Each number is 128 + 24 x the weight over its row's rms, rounded and kept within 0 to 255. Layers, rows and columns count from 0. The size above them is the row's rms in percent of the matrix's.

# layer 3 attention output (transposed), 256x256, rms 0.0941, rows 8-13, columns 0-255
size [ 96 102  93 110  97 100]
[[136 131  99 131 100 140 117 100 170 137 160 134 125 128  90 143 130 133  93 130 143 121 111 152 115 122 138 138 124 105 146 110 123 174 150 134 143 120 126 106 126 116 112 140 125  97 135  74 106  83 130 152  79 184  83 170 177 178  97 145 135  94 113 119 118  91 115  98 137 111 113 154  99 102 146  97  71 123 111 124 109 138 173 115  84 149 133 129 127 139 112 129 145 117 162 129 119 179  75 113 105 125 108 139  75 157 151 186  96  96 107 117 134  82 119 126 123 110 134 121 116 150 117 129 182 127 161 133 129 118 147 134 157 131 145 116 136 152 118 129 160  75 131 162 139 101 101 140 129 123 118 149 167 113 118 132 110 125 134  79 104 158 122 141 145 144 118 136 149 140 143 141 112 128 116 107 183 127 147 105 108 118 128 157 119 146 162 138 153 131 109 162 150 100 107  97  71 105 108 111 144 108  98 139  99 150 134 136 168 133 134 132 165  93 167 132  94 128 118 138 109 165 138 116 134  92  85 132 122 163 153  90  98 143 147  78 140 134 150 141  96 123 124 133 158 122 106 110  88 137 133 119 117 185 136 131]
 [139 105 133 165 140 133 131 102 112 124 136 116 166 142  88  83 125 137 176 148  99 151 111 121 102 120 145 114 113 128 140 155 126  73 139 134  84 125 121 161 112 123 128 150 116 131 106 157 120 111 147 137 142 144 115 117 161 147 136 172 107 144  76  96 144 145 146 117 140 109 140 118 175 161 126 153 151 134 106 140 141 148 136 125  87 134  97 171 112 149 130 139 152 113 103 157 109 147 120  66 147 141 172 113 125  75 126 124 113 146 161  98  99  99 143 135 186 131 140 120  92 105 160 132 123 106 133 146 161 135 132 110 148 147 113 127 169 171 115 101 168 141  91 134 126  75 139 128  93 131 118 139 137 134 132 119 113  96 149  78 164 116 168 168 110 116 106 142 115 170 122  99 106 154 120 160  87 112 130 122 120 128 141 126 135 131 146 141 107 166 138 127 128 114 118 111 165 151 172 129  81 133 108 132 129 145 142  95 104 124 103 163 100 119 162 128 114 125 117 129 167 117 128 157 146 135  95 137 157 170 169 129 109 168  58 137 162 121 160 118  95 113 152 142 158 157 132 104 141 103 184 158 149 133 125 171]
 [126 162  85 167 149 146 132 142 175 129 152 140 120 129 127 116  88 134 125 103 188 101 168 144 138 146 109 104 157 218 136 118 100 163 100 118 116 144  74 124 111 126 162 140 122 118 186 114 174 139 112  89 152 104 128 150 139 154 126 146  91 160 145  99 159 150  78 111 112 124 128 136 152 124 101 129 132 134 133 163 124 122 118 142 100 110 163 158 111 129 103 157 128 112  87 157 141 110 131 108 145 114 142 159  99 147 134 139 126 112 105  94 110 116  99 138 167 117 145 147 144 107 141  80 100 119 123 119 129 148 157 142 161 140 101 158 109 140 155 143 135 153 126 147 117 138 150 146 121 117 150 115 185 126 155 128 163 146 113 180 152 121  84 134 138 141 117 119 113  64 112 153 187 137 130 112 130 104 109 169 116 132 114 130 118 115 172 136 143 108 151 126 112 122 138 154 139  95 129 142 113 186  96 129 127 167 122  79 106 100 141 158 137 118 168 120 122 177 152 126 138 125 119 162 128 123 134  90 110  94  99  90 133 131 107 106 129 160 111 119 122 116 108 111 153 116 111 142 143 133 137 103 143 152 169 101]
 [115 127 124 100 148 106 155 130 123 126 153 139 192 134 134  94 116 176  98 122 142 123 121 160 130 139 101 142 101  99 169 120 127 146 131 153 148  84  87 126 129 165 147 111 127 149 102 129  79  75 140 152 115 120 137 106 111 127 135 121 102 159 178 154  96  80 143 161 129 114 117 120 131 107 107 152 130 145 150 114 101 176 144 139 153  95 115 110  71 128 108  92 117 172 105 131 134 143 123 148 123 151 108 160 110 108 117 143  75 143 145  92 110 171 120  91 126 114 117 133 126  89 144 147 140  99 130 119 125 149 114 163 146 101 116 146 132 119 156 142 126 135 163 139 143 113 114 132  89 135  93 116  99 167 107 143 131 127 122 158 137 140 148 127  62 113 148 109 168 149 127  79 144 135 125 137 130 142 140 138 180  99 139 143 144 103 168 108 154 121  93 167 108 131 107 120  86 105 131 129  97 109 122 132 177  97 137 123 194 135 129  91 122  82 122 129 119 107 108 128 138 105 167 163 128  93 127 119  78 119 130 183 106 119 122  71 141 157 115 140 109 154 130 128 156 161 129 143 160 146 160 151 137 129 121 135]
 [156 139 135 143 105 115 105 131 134 127  97  96 126  83 114 145 143  98 121 114 144 142 186 124  81 165  63 104 131 117 139 147 127 114  83 167 130  84 128 145 113  85 124  76 136 156  85 117 126 142 133  96 137 126 163  92  92 148 116 123 131 150 146 132 110 103 122 134 126 116 142 142 138 149 151 143 162 139 145  86 154 132 129 152 133 118 121 145  90 181 145 130  75 125 101 155 139 123  97 127  76 119 100 109 123 149 130 120 138 145 147 126 122  97 154 115  99  93 105 160 137 142 156 107 104 136 143 147 147 122 158 118 169 111 173 167 142  97 159 132 155 160 125 109  81 141  91 121 125 166 135 195 120 126 131 137  99 165 128 152 140 165 119 149 134 130 113  90 137  97 166 131 135 138 151 131 135 101 106 115 125 107  75 152  99 124 133 161 161  98 126 141 143 116 125 177 166 143 140 157 112 163 145 143 146 160 132 108 172 121 134 100 154 155 114 102 112 120 129 142 142 111 143 104  94 120  93 111  86 104 113  97 120  86 120 113 103 116  98 122 167 120  99  93 122  96 141 124 168 139 109  98 128 149 113 136]
 [133 127 150 166 133 105 151 121 151 176  94 136 113 136 147 139 127 117 142 159 117  92 148 106 138 104 126 141 123 106  78 109 134 108 112 124 109 132 131 109 117 187  95 143 134 151 151 100 113 106 146  94 126 119 153  99  87 159 122 114 153  95 104 110 148 148 134 118 147 119 133 129 138 130  74 155 169 161  88 105 113 119 108 121 104 135 123 134 124 114 125 114 161 136 127 102  78 166 151 124  95 188 118 149  77 138  88 148 102 144  89 114 176 146 120 170 145 143 112 125 102 130 132 117 171 112  96 143 150 160 128 129 137 111 151 112 105 142 129 109 155 110 142 111  87 122 146 111 189 175 129 173 129 165 153 147 127 139 120 162 114 108 132  95 115 129 157  98  96 145 121 128 118 137 116 123 155 129 138 157 150 100 105 119  88 129 155  74 142 174 127 122 123 114  90 113 120  98 104 133  93 110  57 129 151 111 151 110 125 135 176 136 167 159 113 141 129 114 127 120 109  65 120 154 123 165 123 124  90 160 136  82 124 151 159  93  98 147 106 131 130 127 108 120 122 169 134 129 129 129  97  97 117 125 140 160]]
# layer 3 attention value, 256x256, rms 0.0964, rows 9-14, columns 0-255
size [101  95 109  97  97  97]
[[125 157  91 105  89 120 126 123  89 145 114 128 159 123 135 123 133 149 127 137 151  88 108 108 140 143 157 166 170 122 131 122 144 140 101 152 124 116 115 137 133 113 135 103 120 138 128 108  90 133 105 130 139 105 156 142  89 154 146 130 132 170 106 111 140 113 111 100 146 119 123 131  92  77 152 134 164 143 144 143 108 127 126 120 149 104 141  75  97 116 100 141 158 173 106  82 148 117 103 120 154 129 128 169  86 115 100 125 144 134 163 127 127 117 124 135 148  96 145 111 144 155 115 108 102 182 135 110 104  96 147 119 152 142 128  82 146 103 156 159 134 131 146 139 131 154 108 148 132 131 149 109 123 116 114 124 165  95 146 157 137 118  99 102 184 125 145 122 133  93 111  87 123  75 103 133 185  79  57 151 171 126 120 117 132 142 161 115 124 145 123 118 121 166 128 151 171 130 107 106 121 183 121 137 136 131  81 155 143 163 171 159 100 156 146 115 153 111 150 111 145 148 164 107 103 137 177 132 148 169 123 103 161 145 154  89 143  99 112 102 135 146 141 108 131 136 115 168  76 141 114 124 129 158 173 105]
 [148 135 136  55 124 127 129 126 107 140  91 141 128 149 155 123 107 133 104  86 154 126 133 163  96 112 140  95  97  63 184 119 159 111 135 166 141 112 154 108 120 136 127 144 135 159 122 138 125 104  98 148 165 150 144  75 134 149 122 113 130  99 143 126  77 114 147 181 102 107 180 108 103 150 168 130 119 113 152 108 130 104 166 142 138 140 118 160 151 144 162 111 131 171 157 110 168 138 128 146 176 137  95 134 136 112 142 155 109 105 131 154 110 173 144 138 173 142 149 102 125 129 131 119 155 122 141 114 166 128 152  90 124 119 149 124 160 156 168 141 153 139 103 122 163 140 116 163 136 133 114 139 131 114  99 172 113 179 138 125 149 139 111 123 135 109 135 140 135 151 156 103  88 138 157 175 114 142 135 102 132 166 127 121 121 126 117 154 151 161 140 168 119 111 121 156  93 141 128 110 146 109 178 135 186 127 192 123 129 138 140 118  99 118  96 129 167 125 131 109 112 142  93 137 128 179  82 137 125 118 109 116  84 156 129 103 109 146 129 128 129 143 133 170  97  97 147 125 138 108 127 138 122 168 149 115]
 [136 157 131 141 146 145 149 119 131 127 102 157 139 109 126 136 201 101 131 125 128 138 141 130 158 100 120 163 112 135 102 149  72 122 113 101 147 166 100 123 153 128 112 135 125 117 149 160 172 165 137 138 128 106 102 121 162 168 105 125 170 146 111 133 132 119 119  87 146 121 120 162 120 103 136 120 110  96  73 133 140 124 129 166 148 116 137 123  93 103 109 148 194  84 152 161 158 126 127 136 135 125 146 134 132 141 152 111 115 144 174 109  93 112 124 136  93 137 105 133 155 139 185 157 145 112 156 140 114 174 183 120 154 126 103 134 121 128 125 125 112 140 120 139  53 163 134  87 152 138 138 141 113 134 115 110 146 157 145  82 156 152 131  99 162 112 162 147 118 137 129 154 122 106 117 133 132 125 138  92 128 150 126 140  96 170 118 122 150 126 153 117 140 105 126 133  86 117 141 143 141 148  95 140 132 121 169 151  98 102 183 138 132 153 161  99 129 114 134  63 115 172 130 102 140 179 116 160 109 115 132 117 140 131 102 121 116  78 155  88  89 127 106 127 131  98 129 128 110 112 124 111 144 119 137 203]
 [167 123 143 114 169 140 136 116  82 144 164 157 152 129 181 121 129 158 158 115 170 111 145 155 142 102 144 135 134 109 118 111 135 114 115 107 109 121 102 147 152 110 117 124 181  98 133 124 127 138 138 133 104 149 164 101 156 142 146 147 142 105 143 125 136  91 133 140 121 129 104 131 135 146  87 123  76 102 110 124 105 103 113 135 111 146 151 159 181 148 179 116 115  88 165 161 126 137 166 164 122 114  86 163 127  90 153 119 101 126 118 146 133 109 145 147 120 123 169 122 111 125 117 164  95  64 120 139 125 146 174 116 141  89 128 122 147 160  90 139 114 125 142 113 141 115 160 117 148 120  95 114 127 108  96 153 144 140 142  93 126 112 146 127 120  97 193 160 137 137 149 146 129 156 115  97  83 138 169 106 160 185  88 128 172 100  89 116 135 112 163 105 178  93 136 116 125 154 163 123 113 123 125 103 150 121 143 127 132  77  93  76  86 137 114 139 128 126 105 143 135 121  99 153 140 148 128 144 172 118 136 119 103  85 130 149 125 137 120 120 126 157 116 156 123  99 115  86 145 150 112 155 119 108  82 129]
 [109 134 124 120  94  93 116 155 151  98 186 157 134 133 132 103 106 106  56  80  94 138  99 129 148 131  75 120 144 150 106 122 116 127 124 106 116 150 132 140 138  81 131 149 112 165 137 134 113 135 153 121 114 121 152 144 151 131 127  96 115 107 151 131 140 126 159 138 120  82  91 143 101 128 135 107 101 130  80 142 144  91  95 128 174 111 131 155  58 135 166 165 133 125 126 114 126 119  93 146 163  91 116 119 146 104 122 121  92  99 156 137 115 113 133 156 132 113  87 154 161 134 117  99 136 112 127 122  90 133 100 128 103 135 128 184 139 130  72  97  86 120  66 112 163 133 183 126  75 129 142 130 130  86 185 156  68 133 141 127 125 115 134 143 175 119 182 103 176 143 166 139 114 121 126 132 121 148 116 138 114 115 115 112 124 143 132 126 145 139 119 111 124 126  86 155 150 140 147 119  97 104 142 151 125 121 125 111  93 152  92 112 150 135 113 103 114 149 135 119 100 124 116 124 173 144 133 115 180  99 129 139 117 118 125 133 113  84 127 110  94 149 131 139 108 126 131 144 149 122 145 113 103 125  99  96]
 [126 133 137 159  85  59 115 133 144 130  89 131 143 140 112 104 160  93 132 120  99 102 127  99  94  95 148 106 128 150 115 146 120 113 111 117  93 133 120 102 130 173 132 138 132 176 137 123 155  67  77 146 124 116 123 126 166  98  90 112 132  92 164 114 104 101 140 128 149  91 116 123 109 146 165 126 154 132 136 133 144 120 102 139 161  93 170 145  91 143 123 121 120 136 110 152 129 140 153 138 135 129 125 103 108  75  93 119 118 129 172 144 145 175 156 138 141  77 168 164 170 101 136 151 130 121  82 129 126 151  89 134 164 119 112 124 132 126 136 103 115 109  98 114 112 162 110 126 120 148 150 140 144 101 154 124 127 151 114 148 138 108 123 147 115 119  76 117 137 136 145 136  85  96 161 149 144 118 100 131 170 127 173 134 145 158 175 148 164  69  71 150 110 151 119 107 179 115 164  87 116 160 135 117 118 137 116 128 129 126 125 114 122 138 108  99 128 150 123 111 168  86 147 133 142  84 125 128  98  91 123 113 163 155  93 111 120 102 115 176 140 162 140 105 123 138 157 131 126 118 142 156 144 114 114 116]]